config = dict(
    num_hidden_layers=8,
    hidden_size=512,
    num_attention_heads=8,
    num_key_value_heads=8,
    head_dim=64,
    intermediate_size=2048,
    vocab_size=25097,
    hidden_act='relu',
    norm='rmsnorm',
    norm_place='pre',
    norm_eps=1e-05,
    positions='rope',
    rope_theta=500000.0,
    rope_fraction=1.0,
    qk_norm=True,
    attn_scale=0.125,
    bias='none',
    tie_word_embeddings=False,
    parallel_block=False,
    init='normal',
    init_std_qkv=0.0258,
    init_std_o=0.0321,
    init_std_up=0.037,
    init_std_down=0.037,
    optimizer='muon_variant',
    learning_rate=0.0145,
    lr_mult_qkv=0.4,
    beta1=0.95,
    lr_head=0.00731,
    warmup_steps=20,
    schedule='wsd',
    decay_fraction=1.0,
    decay_shape='linear',
    final_lr_fraction=0.0,
    batch_tokens=65536,
    max_seq_len=1024,
    doc_mask=True,
    z_loss=1e-05,
    train_tokens=683000000,
    max_steps=10422,
    dataset='wikipedia_en',
)
Each number is 128 + 24 x the weight over its row's rms, rounded and kept within 0 to 255. Layers, rows and columns count from 0. Numbers have three digits each. The size before them is the row's rms in percent of the matrix's.

# layer 3 MLP down (transposed), 2048x512, rms 0.037, rows 1253-1359, columns 384-447
094:135120120145142145123166090155130154145167107114086132119093141168131099139108144121115142127126161123108100145161161137136181172117169145121116093136154103111161136126085203114152121096133162
103:123142124121158151112141080158164137120142098114106114135145128132125105104108134140158163108161077139104132136098115128088130120131154141155171123102072140131128118101134072142159115121107131
099:093140123129139104093123163153163099067126132134133115132118153114112103143103117157126186121140134113113135116109119127111101145102133154107130108110130138095153077115200132132131127159128107
093:141135137127133084103124153106108149106124124125094129168122151141118090108121141106119103110130089127178117141130123135069153163101116132098126097133116113102153129160119154149131132114077133
112:150141137140121162119201158171132124096073123120105168146134140154090134155123127155137131153149119157130096151150106096160100110139118117101092135154109140134102120140101162115094110115171157
094:101148112104132135159144119103126087124144164080131095170126155164116125093103123134120130119138119135100125157105095168111103124163132139164122139174098134130149139125127140153137155116174131
098:080115165106141102124134135150147132135153145106088136109145106155130117108130119124115122096139142122137178180091134150092153116103115156077125156119113168117151155135107135147118153111176142
093:135131123124089142130143107094101150129149102103115125133078163124128122150139172094127134185132093131118134093138133157116123102109092154160134138154119120113109100081112129131180124119070152
099:111146106084115088126116104126144078133096142134091125130150091140126155126093118128076109141120135111097120163155135126148148086149136126105102152118159109149132148140129126117103100118142163
082:130089129123159116127124164112136132114180140127082123149134155130114108155140125138121127111128153148106115154154126186106160157121149104111147145153132132110095112104126162110095143149125107
085:079136150131084157134115157156129121119167121107114117156085129122135158123091096124124131126153148113151118108141148125142125116142126152136112120147091142113101095076078084079130169146076133
100:114116143133128138162131082124151132115178131166115134157121111143108145148106144141132140113132083128085129066170123142114152112146169096096128137106135143158197126139129115137140157115144138
114:104097138144101139175131122131103095125112093109090134122108098169114100101158160195103127139101128133102176121158095202160165140104128076098068104111117144157139142157100100129178141096120147
100:166091127128119114094132115106128149136108133139137089132117112119142150155116129067093152110138172163128088112170128125114156142117127148119183118090150152085172143144137095100094101150097113
094:153118134155114134105149145174133155131153144113107083103132130127163099113107167154165123128123105120143116088137078144085105096117118125089153182137131179133089129139135143098175101118147091
086:130141117151145102159090102130156113112128167129102126140126114122132131129163091124100131160152092163137154153152143141157107126149181121148115106113178096161155136157135152118082133071126151
097:139129169086121135107127139113119108159130157105106160106112134088132139129149139126085145121114106111120148098133119130163123184099197114115103154152161144140100118139155128075133097122131151
098:092129109142110170140084106095087073108133154068143123123095151119113131125137080139161161155083177127093138164148149138151149142102150185123161130173113136121151137138140111111090152153141126
087:136154130107092152102126134136184144145086131134146115117129137107124131113108111150152137128134151139164159127107126080131097116162091141136122109113114117149190129144103132104097155136094137
096:098101125090078109128138140102130144125097129153146129155119142155098167148166135128122084109126135062117123151140172111118096098096152123152114086122147126087153126103125119136111134117095076
107:137111148088130134132133134062117094138118157135117126146143126135112096112166137112101153127159126126090137113106125134161131169120123126151147122148142119129074167151082179130127123131112108
107:103142172141143090131133161111141139125101113156177135126125157147135119141128117121120136097183156077103189175166132127111099157118103168175132160155095109134099110121090129116127113161154144
100:118101120130130131128157101090114143163122072155118137084153131135158104095121164105130138110154121149115106091156150152078105167108096192097115169111104113141139111119142140110125128106116155
094:158146088151122097173139128116143116130111124127123175170133115148120137086151108151129129133153128118135146119169139158142136116152147133137124104099120130093104144148130130158115147132148129
102:148119098169118111145133138126147116129128131127116105132099154154100097124088145105148113120131107117154164107155120155115125192151147096104123168081158147162110121159170134123104122102102129
102:135140132146093169153123112141094179140110125120091123064138129128139123128130108108117118108106096121125112144150145098107131111124176175146116102118148143149141119166133151116104130078152123
088:164102170165156148115122127087108116122137156117108068116121149100074109148098100123145110141129141127134160164137105109158135111081151171156091144123111152095138131099114143159135148144108094
106:132116141152113106150136120125131136134127116130119091098119122141084138133147150141132131147146132133131147102133136133111149103114151104146147146107136122131163109107115144134129130104101136
084:082111150124105095175157128158115097137140109141158122133075163119161125110154131130118134113102102105137106137145120151083122134140141161179148155112122172110135135082129131107120112103141133
087:133124130092117170108128083149111137135127125081130100109149115143105131109135120124092153123159123104161115150123126170156168139125116100128104117130200111141157113156138139116135099141101090
105:163133125130142151140153147073119126138144135129158119127163111143106160149090164151147135102108070103154130107112128125148121095126109114143118155138131132149132163124120143120123138147153113
098:128179125129126110071104118106097097120135178156165134090163146129131134139138097132136145098159089153136135125105109146132192088124125166175122142160076106112137142194197138110141103113128145
105:150093139093146116099143086118177147087118116137141067120148130163144147140112092155146103151142115119081131154096128164129111172137110169134125133137126152122120115129171114117103133128136140
101:107156127115103133095117134139114115120175140133140105135123124150192123134132081107128126103120106137160144101118116164164145126115082165107116120171136148103111156131149102188101144137099145
094:115128146158148139118136100091092143095117159108139113085136113097094115085126112129114096127184119109126108130146102140122094109138102114056125135116171125124148179124099116129093152174183120
098:128092119160093138141165138169118080104122107153148125119148123092131121150142129139136156098150108161126127144121077163110138111121108110162154088158141139134162072158173116142131104129102100
093:126141073100164129101150116129140107112137148097134145100148129166118130102087114130078067103134137168090093104131126154136104170134127119136102132117110154147115149139153127117144136106143140
102:129128150148191135104120119137155124124137124105110110123152125130093149098092157145108139126107152147092138116129113190102131114095115104157067147075117131131112133068101143115122096122156152
109:115133162124150098122094197095127114123121101110111104094142143106117124139165077135124124105100149171111103088144154152088139129122101117140124104097056131128154129108119110127112121114057178
109:126153149115116165139125104099162104163121122130126145131130153151127109146149166152130134122126091087165137162112153124151121126114108125152139119124128112096125144115161133104110187097111123
094:164147142135105096137123087087136123098125187113147147116126110125120150137159114124155108115109141123143138123153087118070138144134113086121151144150135113112126098134118138145094130136158182
107:112139146115133123088102129114096089152114151119181164118116148126127110109080161092138105125135116155157113157123148114138101131122141103156151101113177115136118171113140146113112115151117135
106:134119135129155111106104127122110144133121142149106121122135105145080119121175115098090180094132092070104118142099121168152081143110119138139154141130099142188053168133141168139115096131105123
106:124121094140133136109100132142133157132114109139114152153136121131129110121112149107112143134126110124068160133104124142099161159181163167111150113157128154094156126126157115102143160095142071
103:105132107079170110104140154160118119124133126139109129129138105119118132118095108126164149123109090121136162118168120139142124125122145088112137141141131178111180148100172114121136102151129105
101:104105114083131130109130126170149105108140120099125117105157149119114145101119109150146114166159146091103091103167123110117142124096134081140142132139162120132097114138154169133131077097128134
096:144099110144120173172118096177116128100151135161150122108089126119144080145138142127162117171090111161160104108111134171156180174139140149078075106146147147144157156102147134156147101113135080
098:135158092109151131110092089103089145106158155125128082133149120145111151121095134143106108085118118092121131112141120146126143148117131123152117146095135164108115088129119140119128107168112130
103:137098108140101117134155154122158146111131092148114126133112134105089148139134122147152138120123149150113113074148152161074101124118097114177069091118115081122132125137114097138138117126141140
082:146111124154144153161115136117094150149164170121170137153136139137123140130113151110090123100166124118113142131111060187078130143129116162093111146105146159180113102124139133142091136151130093
123:140164156158117122143150103121128144158125128156169140155140122152125149151138163103122139163141120093118158147142119113070152142106139118089126122116156170142131116076108125095108153102125110
088:139121163167107118100128114108126105114159130149138187134110105149098114084128102169123135138102120110143134135106084114141119153129089110127120127112098147108124110140136110135095142157148153
100:122147109094182149107109122176137131109161172111120141140140144145158148091128098141145125156127126187153136124120100149135106129149102163112161171123108121076125130112141130136111145153170150
097:117131139108112123138124105184126131101145138111134169143074135122153133138140116128139180091117150163089147084134104143108131116122138179120116122115142147141124130109132095093103128090139118
105:105105088166110117092157153137147126138161112145167135056160134099150159132112047142134092104119112161140081172076123148131119152085135124117084141153128164092086084151101146142172107126136139
105:140122097125125149125104140126094140136148127100125124131142130105101106101166093108107158099151111122132126122117075105130159160129121144124154151125144134124109081098181129120150111084127149
105:107134115101144142102123140140105089141126110108163177127135118127090116130124148172151133150106134147099159159140086153130153110141134130133123089137137093138114093099143107121132124075131138
085:148133171129120108134169139156118154091139152114110106153158129131071123101119099084140125130084120200135104118076119164141166141086134141149100102141115163156131135127127143148153145173168125
103:071114115122110126121155129161125120112089134072157115156138102101119105180119154153136074108168103156107097119093126119141148123130142129152130164134139129124135140122116140134172065057164121
103:165124160120049144120118114078120128129144066116130108121148159118177107130112160126149114101119150134143119139109108147143101151127096163138142111094125099145136170143124149121097149146133169
105:152143128112138141096071107098104098098134131130108142126137143161130119102127114078164143135111134141102132098107120086143081138119162136139109082109167146160141136171145110085121146145137150
091:118115121132113075140132155102123143119117155145158154120113091127142110122083086101095106175107114136147081166088116142131127097108117145160122089104132139127095112163149108119116145119149135
106:145130150115103118134121125125142109111098126190093098161151109088091092131138122095145159131142140141119156073145137152095116124131113096138151172117133112113140136093143132125084113114139124
090:116125139163135138124114111126119132092138136088124104131112137157108134147127160149178118150133123155118128112133074153130161123151112147149161127149126110106125123127110101131107136128127083
100:094121109106147086139144161110089102098081151131101153115113108122152121166113159119088094138141137121136117107180128174127127148109141152133102108147167112142117108157135125151159166130167091
094:106121096159135138140094135098136104165138113143163099096124097113141118141129133127142111133133177132130152109124156183125097116134116138125130122073097096134143134135175175160143149101103101
110:086124121127131181124127121110131102148109140102161085102137150136124150152075113197151128109145125113123102108115104102174159152134142132139160126104148136129146126095114138111133166136152080
093:106131136099190096111183105148133089153140103150096137134145153157082113138114146084140098117129122102165130119125155133128153132115155101116116155160149145105125115117157113093113155150154113
090:103121111113126122122109130118151118101125114168113166098072127115135161139135131135093136108159116104097139118141103123144133153104119123117132105092160110135096125107124168140121106159136146
091:084125103122176160142124161124159140117118114116120147144108126151124153169135158119090139151153121164171117111111146148151165105144143129128162152145091134123122098112164150098122148091106125
111:166124138152160112176120122168168118145147144123104146138122120073120152098134129129135103114121128103099127170132121153106104147130132150152101097146102140108122073155153120153132106141103098
101:149095159147100147159149121128137122090136139116088133058100100141140127106134137099128119112145118157139161102110152124113121153082103133146112120150158161160147114143151159164129091123114128
104:106125162170135153133182150160104133170165136139143168091119106165121093148096136127122109121112141092064131152130122127119122165159139142109137135129153101082086120171116084138128118172089148
089:142132129129121159136139131141104135172114075082124163113101100115127101105157143139189182122118140132159128143133128193170073114094187106130155137114141120162109144143137104128180140130133138
096:178139126145102145156134132104166126138153091147154157111140146121149155098098126134124103143126160137110143106135147114114177128146143094118098156125120150147116155111166121131125132140131144
091:148143119114126111128112120121167103106080184114095155117122128107132171085093130150104132142107130115119100144144159160122115113162113112124177094117088118097147115119079087091121123127207154
108:147110165117146155103145120167114119109133122103129119121102169094133148075101098136108088117119144157118140120123141177141128122136148091162143140104101120114108107114114130128120085089114138
094:139120130150163127158077137126118131098149121125137137124151131131135112125144137104142147139176108123136144076109082150131167150135090119121147124095073072147111093122114092142126146107096116
095:132119104134121141119106114135119086104125145145111166136126140134097107165124155145136120143172143128151091147114082124155142142157134143147137109139174125102130157110120134111135152164080124
097:143115118103127139114155098146144126182149156115144146122121124112128131146114156162099158122177131163137109107140120188106088182108089126133126196145108112112100181116076116150150078109146111
104:113127154101145134080121121146148119124141110154139154145143162136124173193114145137082118142171099176143124163091102131150095131160137154100126150103135149159132083165120142126131110185137137
113:126166121118140161135137110157132127114120128151100163128116136083149160088102133115131093097128145108174091142139114148119063149164177082123138144100117138103139118154122135075131150096129114
088:100174157175102190137104161147104105147088152138153094124127120141147155099105165091127197137150139159161102109113157162134128155121123125168106155099121108110102106115089154130121079151162143
098:130101098148128167112086164182120125145149114099075119124091069115118114175133121162133125116093101148145100112163122109093168143104110124110177117153108129147119155115161152124173140131123130
099:151136122077108143140118128061138141129131130167186136107085133156128151137148111162131115163120150204136107130155097121088128100128149146169096135155131132153126107144124158133157172149135109
099:124113165129117080133130149061106138165125124169171130161130093205095132145118163135148126120108106123142137115153151147122097071182111112079143131087125105120107122114102096095120154128098123
101:159119163130118112146162162157117134143143092119131131153131111140125071116134169139121131118156121118113106133122120151099147159125124124124117110120080100138114155128099114141100149139116143
092:175143134112145114122140153105102127112133111046100127117131111122132099138168167153098104078143115127108144107112118141151149141148153100184125150213120118119146140149110141082146073107101163
103:128135153130106146134112140128118137075157139102125171130108111098169175120121107132154145183109141128141128138078140133103147127105108115120135108116143172111160160127149097156169160115166121
099:099119102068107180139124117170138144093145143166096119123184147129159109125102125129101118105172105156131059110130162114107098113119147162138096117109102130117129122111139140107106089071106133
107:141136118148127123166069116141125126102109150152162140133106133108138140131154121147124156169142163137113146132109127142157112090188141151072140118165156183139182157151131128104159173083094159
093:133182120146179174093178083187164145173107143096161072117143152117092126126152113159169138127167106096123140126074155173143132193142107140107144170125132172117132113136127169134141145131161136
106:123100133145144127137122147111136126148133127142088110119167151118151124120173117150138086160144177146109094137118115153153091158097145174128155162126168131141154139126139128121106106136119093
107:178143153129089125170137165127126159138116154124146092097139145132121108142143145097104172085182119135070111104092114148154154112096114147134121163095142140144161123093121116177144091132137157
107:138137124134154115160084129084136144130166161114072125131168139122149126142095136137134133099110140074127178142102113147111157125119104137170114115155098174121143097133138130116126106182098139
107:102125095157127128139122134169118127109158132129151119165160140123118110112085131157166147130174113178143111127128095160141134128142169099130152128117136144134167175083113071150119181149136087
096:117108117092117110128181139132168170135124122127105099150146177159108114163137122141132133140168121174140113140120149096119136128134106106150129102141171139102105103124128106154135131102134102
120:161138134168168169133117135123134131163132126140114149117111132132130109155104145114116134144123119130156134145123131116117094139111109164149135112156137106138108169103120112148102115126142104
093:119129096147099134136123147150146159168096093119122184087104124123123129096125108098170098117120102139132123108172136105105119084165133132086141101138158117142158130169157131127146116138084159
091:126110122163129152141138127143181140128129150115151107146156142152171149142117134126137130135117153175113134143124138135105097142132101142122147158103128140125100133140135118116125125142170141
092:149082155113061156121120121129113118130144098176130095145137155115110158140133150160156110124088103123122149115134093174117119105148125089107115110094165093137124110142154115156091115149147128
103:138120149084109115108154140145071138169152142080111126138101122173115107166129115128103136122104103128128141113117134121139134123107109107151135126120130136134176172097118129125146127125153121
112:149150144105090086105099136111162102105119148138155150123163158111120152153100145136135161112136137133139154121130126079126078121162150080069146099134123119104133173131108126099095073126145133
089:077144163107094107108150122161133139125151100111112104169102110112123106109125121094118139154137118142155134106158115187165150141109102071145118138096118136147140133124106166130127149114137135
080:146109134114122152106163099106112169135088109093115139114148138093157104115098158090131100137120103150142103123152143139138157119124158107109126139136111129144150146159090142133144110101148155
098:095127108156109143117136115146117125148120130119093091104155144136165079177093136156135087145157109143128176135145136175137172100110118127137105101084107144125140130133142129118069129140082107
102:083167143107148135132151133127136139128123133136121134138136144115126146132135141070179115107103151151148121128098133104122133112111120123177113131068126137149143122139182147140151117077103113
# layer 3 MLP up, 2048x512, rms 0.037, rows 1254-1360, columns 384-447
103:145106113075107101116111083099118089133114154152106120123089117118135141117130116136126095186122120166119091169110116128127127106108111131123104129127110127137162138130169136102164173151125102
108:097145105145117139130138122150147114130122170128121126170118109114131186114125123115100104171129113135101120100094099134140145115126145130147126123124115118128153128112148139139124166099179185
095:115121112086119160138138158111139103130097093145104133115152119112090153116129111139135134178168146119124106151107137108126112157157141102102152115106101140148117107152170108064163141114127141
107:138173137084156127096127187118162114135142115089101156169154139141138139130121107106115102147129120118089094158117133105111127152135119150095120120151120118121138126133110167133131094079142100
094:120133141122167111110177081129103111069078162155104120096103160108113121128122133136124124128094144143129119134084137116103158176119111160127155127195115093150159114112158154135085114124135161
102:133176170113081133135120110164144115144120150122110128069151124136132137129085148122137138095105095100133158155102138093161162152178126163125162108154137126088066156110129104158158135127160172
095:130127149155141088135090168153185064108160178086122115138093126130121175110169114148119097126117147165132086129114092106137130116127093115132142136104108151100111152107138125154141145110159161
092:142160137139106171141134095159107123129157130107151139129138141111118114164130118111182100162124111165148148110138057083142128125113145124081149156124135157130131139121137125128121106150177139
090:177148139157112118114139096139149121131112146126066118135177105120166154153139106161156111174128092142179094130111163099141090159152107175144116141144149139165150121152141077137132132118130136
094:138065095072115125108106108148110154151102137100126142109145127126099125127128127118135115171097097111156115144148164124121117142139124110135138118125145139132163173131184152107127128146134155
100:161155154117118113106130115113126145109125122090119114165115146104130130149123166166131110180121124127208138125080135111190154101118057171139129111137113109121110147136123123143111170108135126
108:208142065130103116132185133133141121108147132137124107105132123111160103136124102136128128129089129155131108159141137092117106126132119153124118164117107118127151115113145115138142152163120137
095:147141149146127134151128157156132148132082171089098142133100109134057112134135102063146113108138116142156130101108106113142105148146141140148097146096140137135145093117135093145144138074129099
095:108095116122124102093134169115138115112085137126133099131163170128146139136136130175157171125125127115132115152148159113134129136110137145133161143152092177150210124139124108131119139155132143
089:117128101121110105082092152221118142137091117135128131125124128115099144072111101109108110134052116090137092129135068110144151114118099095135162134112131156119120145145123091102121156129089107
099:147132101138188129151099124140131101121149109108159097163080132136151114134101126104147144192103143126110149115078104104095127148131121143125124107151130113107136121094120140124106126117127168
094:157114091106074119137143148087099131131104119105080122118164141152075127131100158137165090123104144091145118110118102112098092137132111115143114105137158175097152175156107115075158169154115125
093:119078132153123147154160127128141122126149151122090123124108126107121135143156154133130079112134145145113100128122098148149182131132141134057142160079157115129113143128140135125148150137103124
092:118118106151127136116125108134163074138113114125140157105112154119151138100124114134119179106159140164146161153100110101145127120142099103112130100111111167109106148083108140097123156134161174
103:146135144111126122114109164139135124144079137162142132127070133170114149137106131082125142125140143119175151103111079117109127149099133159075113162147152120143151145126066113135129154137132131
102:153131155114114164130156134158134082068120122138110081156079132120134122099120132112137093158095114160142105143129138091129131130148138132106132144157133149187128128120154171120106120154155110
102:128097154130128113140171074145108103150174110129067108109140160139148156122115094147136127130127132104108133135137104123132135114124103128139146151157134110119133115134126133122132145137095130
099:162097107176068150119116147105131149143128117149133104162135185174140132122083143140129090146151119157125152123101102116126100139117127155146167159148084129146145128093170138103146151114048108
110:124084138142107113151121088120105145155136134066098158159151124139139166103106107084106097141105109096125095112097146124112130128140136152094144124094126159125145145132139151161112161129133114
108:114138153160129149149143188116137117092124132169145090069142113112091130126151104131176123094147141088141130104122133090136109116132132124119161093112121134160158103102110158075149152132149096
096:147156109123124123068117137134128098095133140192156116130141162144144119145100139122146102139079106166137147146131148123160155142152132089114104124123098167151078087126145094088131098137152118
105:110104166108117128121132122125149109116121107135122113106133143130130070123151107118138152122131140079114154168151152097138117086108145093114139112133149133105115139195108114126142154118074100
094:121158101127146173125085147088138152145116139105146155141143132157115131155119125103120104116149121131169158133127163103150126209159137108139132147127112136129122149150142134132141097153120118
093:093158120145140115141115096082141146138139090145133149114106082141108147110163116118122106133141113129074139172115102110141099112087132141091155089141140144143162110124099128104147149111137099
102:135118134137116146083116135116153118117135131113134158134109103120099163138122125125098142162111156125186154096127125117130125140146119115156121104094148104136132088096112125110121133112131133
097:144125102133138114130118163178151110139103118098132163170106168140129142143123160092098114130154137118124178114133128115134088090121148139092187123117164107113100162141130140118103125141178122
101:089143144127098105124077120151168102129155150115109136153143094146086123098132116121137058119151106146153124135133142126115120108133156127120137178109136121094143125119132159138126103124124128
100:141132120127132148129122106118094137135147152147129121150119176127133126106097136164164114165087107127095162168122137106146142154064135090143142129153102133130111119159151119171123115112088139
092:146150122093107142146118130154106092127095129103133169130078146111135100125121076172126118135116136069157127104126108104120126075064118124129114096143105118094101131081152145118118061115113156
101:137139125132151137147118113090128108112111138142154147167159123114130145127130115126131119161135122097158148113147128090149096164139159140150118140141147154079120111121094123170141131147071165
092:101125113172114085152100109118073153116168121105137087142124131128110081150127151155156107129073153094162142140146103109154141116158128136172146134132143144131131154127117144109154128103155164
102:121136143096084116144065085119166116109146111099082158120157135124148119104106121126131120035168131173113154129109179096140123097128132145131112133176125114116137099128118130117148138117132142
110:120110130110137114090169153115131145166057132110123146126154149137114123117119122167088091190141097114104146154098118097102179142101098098108138123139133090162196161127157127101143116127112145
119:134110149159135113112156159123119134109152142099083150132111142115121140116096107112125088102152121127114111136099103112100092158122127144110138099116109072178140157139099115140163117139102098
097:125131130154139145113141137156111156110112113152151085145107137100111104127080103086149100067108136150151111105124157115108115100114122161136098126169128155128086155174124098177137083104114133
103:117104112131140103122143117118117155118114129123133102131114190172134182166173118140136141120171137132112136143134053092121146175111134132143079118110135145135101146113150132151105116145110094
097:121105154126149158115117109139149140155155152130116171156093130098114102111078132176109091138176129142140173134105159126160106138121128107127134089170111086095148109155121104134086090084151135
099:131142140124135140137193121193113124119080143155108142146153145112110136129173069159110138144155115135103187097099121106188075146133121072103120084111125130142115171120132135111100091131125162
101:149112102119092087129099127131151159154133128113124139135130100141130175116128119102157084113122101157110154148105116135127077146132151119109119145125129139154119114126124157114137138109173118
100:136164109126105121150170126129179124168112101117153159135128101137153112168141120111092138111152138101117123124144157134144127106141182158132084105152109133139092125151147149132083097101125122
100:143137124089127170124142127112136083124156099096142116138080140095082115132155114167119135118088146125122114154106116120131154158151110142104111104097067094115146087100127135142167095154153159
092:119102125155108131167151151169129133110099108156100146102084125136162111160143167158121158161146134123136164164151109122130114112173126135153131077129153087160117186139138100131134164093117099
098:114142110102162137168094118148148162092108159128090108082172152134161182161124096134096124132093117138116097174108099102171116133145172155113185112122118125114110118160118116127185146146126107
091:108089145107099078115168094103136102092111160139098133125140139139113129141111143128132102169121114128160129147154104118141151142164110103146138119127140158143084099118135138116114167105183127
111:130096151145109112138132135123117134137134150127139077144116082119115117114107097147156129150117133150139146121065119115163133085176176157101123159102130129109113178137101144104138130131123094
096:142120144119111109086108149114146127113139128087144121117118141150113167120126093111119105109170138119129103173149124120117144082088158109101125141099138140123161158139133174127166128118146101
098:127141131122125151146133107140139115100134103124080100119122151103127102102144133137141123123128093137135078088115118099185148101101112163100099154108099075147154137115131089142094157121152165
098:136146059108136135139131118097147079165133114075124132117112132115131145101164114104170102138122127143098102110125112115130106159115121174144145097135164136058137081106118109117116109124129174
101:119136085120104103079105139144084124169146137121151087078110092136080144145169165166139076149102105142145119113138143095133135168171131141122120160117136132123098109113146085116137147147145093
096:111097140139124109157168108149148096125118101111117118159099153112161121137146124128176103156149152140136150131122120094138124113175125057111123111131141158126117123121145119101090140157138102
099:152125161154115144131147162111122160135095174102114121165141116149151164093143129111116169117108152155097109113107139126156127106111122122136097124192149135120151103161130125162165125122122139
087:140137134167160127101111153078080094158170130140176122127087111146154142170135152152139119147134146128090172132144130091119090134201160088148145108130185138122100166085130143115076127094154140
102:128125132157117119132113123091107165135150103155114095126138139154148137154108122157101111138131116160148127113103153123113134107153154110146100091153127134127088133098120184111104148145087100
113:162144097111119099185134139089140138166156128126134137123108102124192118130107119115113153103137141112055091124100103147110127139131133114137105111118113100142087148160144104109117133129138136
116:152150174160116118108092105099127132144139100116126191133138104171125120113159116155105104111143119152107132140121100113131099091117153092133083122150129164104151130156087114122136128122090094
097:129139091143101146141098113127153099137150073145137136149143127178140104126162140098127121126148093122090128113141098119143161136087140118095108128140105105130100132134134158125104113164148153
105:124122138076128150148163090168097165143106120081175134127130128116070174133103111152089147111126133104110100134129102108156156154138106142118165160111137150161096145158134125172144068187125097
095:127120145130163098088174094159131111086130165112063144146144144093149109144125128079142127133161131123153193139081129107140141127182122144140119109140113135131092122145131089087104118092142108
101:069122130105143130126096129111100139148116105047123110125095159156145179132154116164102070130142122111120108110135116085172077160112079160108130125150110141112100140166139093097126098101112122
101:120102093147109109135109129116151121113104116114158128109135131152110147088166109092115169186136092062111110135135093117122110133185122094087123117108168199162153125110169121121130107133105134
105:146113141133120178138116122114137138076144127101105149138126119146157106117099122149130119122108151139153144120150144116101115111142099106144124105125126149139102093173155176134125078105131153
098:153115151159119154147120110113165134099093106109111127164138137134082153130118158077113181146132096112149118137141121124135125133109108108133127155124151135206134162116126151101148141142123133
095:131159141187118135087130134139086160141081137143133123111131103117098107107137121121192142120107109118134167132188108114126140129129151108109125163162101144112119117135136085123141141144149089
097:131138130152100088160094076096103089164146106138108113108113134101107117143122098185145101159122155119153114130132134116100112176115157126127111132135175133130126169138120116132153098139125106
107:131177124132165110178139114118111193172167093123136125148134122125138104186117116125102121095121096120132137069068095137130153098110182134150103112145137137157092161166131131131159177125129138
096:097119107153157117115138107120133129148081135139126122154103114144066142138101128123100145141126115120109146109123144121091126151107141144134158164109150138116121112119115131088122094149132145
108:146106146158090121097123078115104105119119117116105172157106127110091124136136136135108140154137112084101144135081129122095151134104168120109115112127111122176118128178120113141086125155151105
092:098155101137112187138129146115141150138160149128112094133143146112114134128126112149083108111154126154144126138113127113093128159138138148136092105115151130095108115141118106121132104092148108
092:096101111179149143119163180124107139113135097119110140125109129111138092139147109125107118126150138121107111161118136120097081141137170147112158155113156147157135116128082143120119162100126092
096:160115118092106139127139107105126126134115119098099114121145146129114114113099151116093146157121137123170148116119097091130078103172177129131124110107108160100125103138147119118156109135125148
101:149120118123114168095149130098125100115124111161130096133100105169135113138119100155116142093090093179129149100157103122114136115145190099158142141114129108127148124116151119126116133117112085
098:068106172099117126104099131144101093136130119116147130123085149114122117129145125136145137120148160098152107072175117114158121138146114180104138126147130127166137117121149166143127123142122113
097:105145119126125103153179104084133128162141143108154158135127150089088148122143097108105164095111099127119176127138115117166110126118128121129100101130105162154122138111147149070132125105154157
099:130094130155121147152122157090111108092134103128127097121140137158142147142155095165145100139120119105130137090119097100090121090155138127143148130088135128125135089120193173147112172116141156
097:107139131108112137163132125121147114155102123136174149159111132126102168135102098106112122121117096089122102123098130114126147128130139155151150129151132117083128100137111129151115134140126126
104:089146136131133097124132120149150118106148177123096126123132160084148142108099160101123146172119107134129116159157131113111163105142116140121147099176112141130094074101111149165175091089123118
090:144086136129124108092159078121115128124101108111123164136084126088157120131146107156121073154137084125149152103174133120161141141125124099113120115145122133128139141131151122133168186117104129
099:132129103113089122135152094137132128150117112148112122106097125116094151124146133140089065106119119098145088153116099133129146134158147151139147095091148136114074101083124108132125120133082113
096:132125164171140142054128110161096143140164154181082059103141166098141099121124173156159110111146116108172153122109106116144139155164113153112119124110171109146089127118140099129121139077154142
101:128098111130129129148122134119127120136146112108127116123114152118142155109140091140118134127155108100130100131126067117172095132113127172167067102105132130112136124192069151147163145088157128
096:122129123132146161134147108124156167144133171120128124129160141142123112110083136126111119147116130130114112138145118103143098134116128134067130128082130093134117093136111090120136124124114089
094:174135116156133137110132117188183162140089117115168116138107136121155153116119125125149148141138156118134154124128123125106080096107132143130134078164123137144126153099167148115171159156200115
097:127153127135128086121146147180099150131109158095098088165098177145139127144095165129087153108098084161135144127148132111163113127087103155100155110140145113180129113122122105075164106100121097
096:130132196133156119128126149072132134157125127116146118135128142108114137115147146147132135107136085137149145119115166094146082140152124109151107135157100105115169170115121123091113138139171123
102:111121143131138153068121135110154121137151116123105110107133135117181119124115124163148059129130119130123090117145104111113126094120110096145098103107138167117130100118106136150092113119162137
097:099127084113135140114150148105125173122117158149083144141171107082129115072148161168120120123158140123112097179115095118136111100088101132102141144122112092145141130130112130123172147133120144
102:091051147096123082080123078106125161132149122143145131118077110091126124136121092136140125124088141148137138122111123126108148118137129151091142154099121103106120129136136095113086128101111163
106:126094113136120096116102109142107116096139121111119120109109128133146158117121106119131143157129133118122109122097136123102102149132143140104116089125100166123083114117122153128131100133163126
102:160223133126138117104111164160158128136121152096091129112125140090174132129128152083107107094113114107102172128120136121157115134125152166116089128099102122110102167080140107100133168110121124
107:091169130093125150103128086169093101124150113137119127100135103147103136109147118140113116136123118149129128160129095118176110128149156129144141099112086103136196167131151144137132157125145130
096:114100132104126150116124125111092128148123144143097135139146156157173133123179127105088122103131116097135130147139138132123109121131111169169142110119089129117165154138119164114100109162125165
111:138156099087137171110147169156127136121138137107170138132126147097147160077125141130169125115135143083124136161104136119158133103135144097152135087096168097176117141112110147119117145144142108
096:118132086120171104128139136151102106119094120124101112132131151100171127093118118098092124183115140126115146131051131106113157102171145136124131125105155126145109096139150096086148116103137110
093:120192122137108115148116146089133094125118066110122112112110111148101161097141114114137105109137059120156125196112159106115156184118134109096105140145146118158109121098134097155141110160123114
095:127131120196134105103142127136157157111116156150144138122086110085158175122105163132140111097153092128116093136134137089094078129131156094130160133097099146144124178103106120138107131091128137
100:143125127142155153133150114140151123110150134076146094110172117142087130153124139151123116154070105155134107135165082129148123083132141145094112150091121157125103119147143119098138135138105123
118:166117097109094099136134131107101117118136146100127100150079131116131151135140102147163152116123196138119150182113080124134084114160148131107140117126091082156176100102131074124103121130144121
094:105091074094082142122131139112097112113143112133127141134132158127182128140146096177124150127103111157131120119082175073138124108113084143110120155196146159138120152140153122096160142122126112
089:085104112129127084133119135128143122155168177128145124134134132147123149125133142132155164112164138108086111154114125115145126116143095111116124125106121121136125117118126136159141137169106136
099:147150141127108121111128154131148110125126156182127161090142119140131129134124116122146144151116152122157101125084088106165113144147182153176123100088084118153111128118147108145120106172111130
102:142138155122093113097123114151133104143104161083136101118117142141144118105104170112160145158102090139099080140096124124075100124134091130122123110092122103104140132148101117097129110132136116
094:130136132116130107079136123144107126158142119135151129114120170112082083146072140104187163133114163094162118127125135101089143130112113136132191163131121137152098112139098087128130112134151103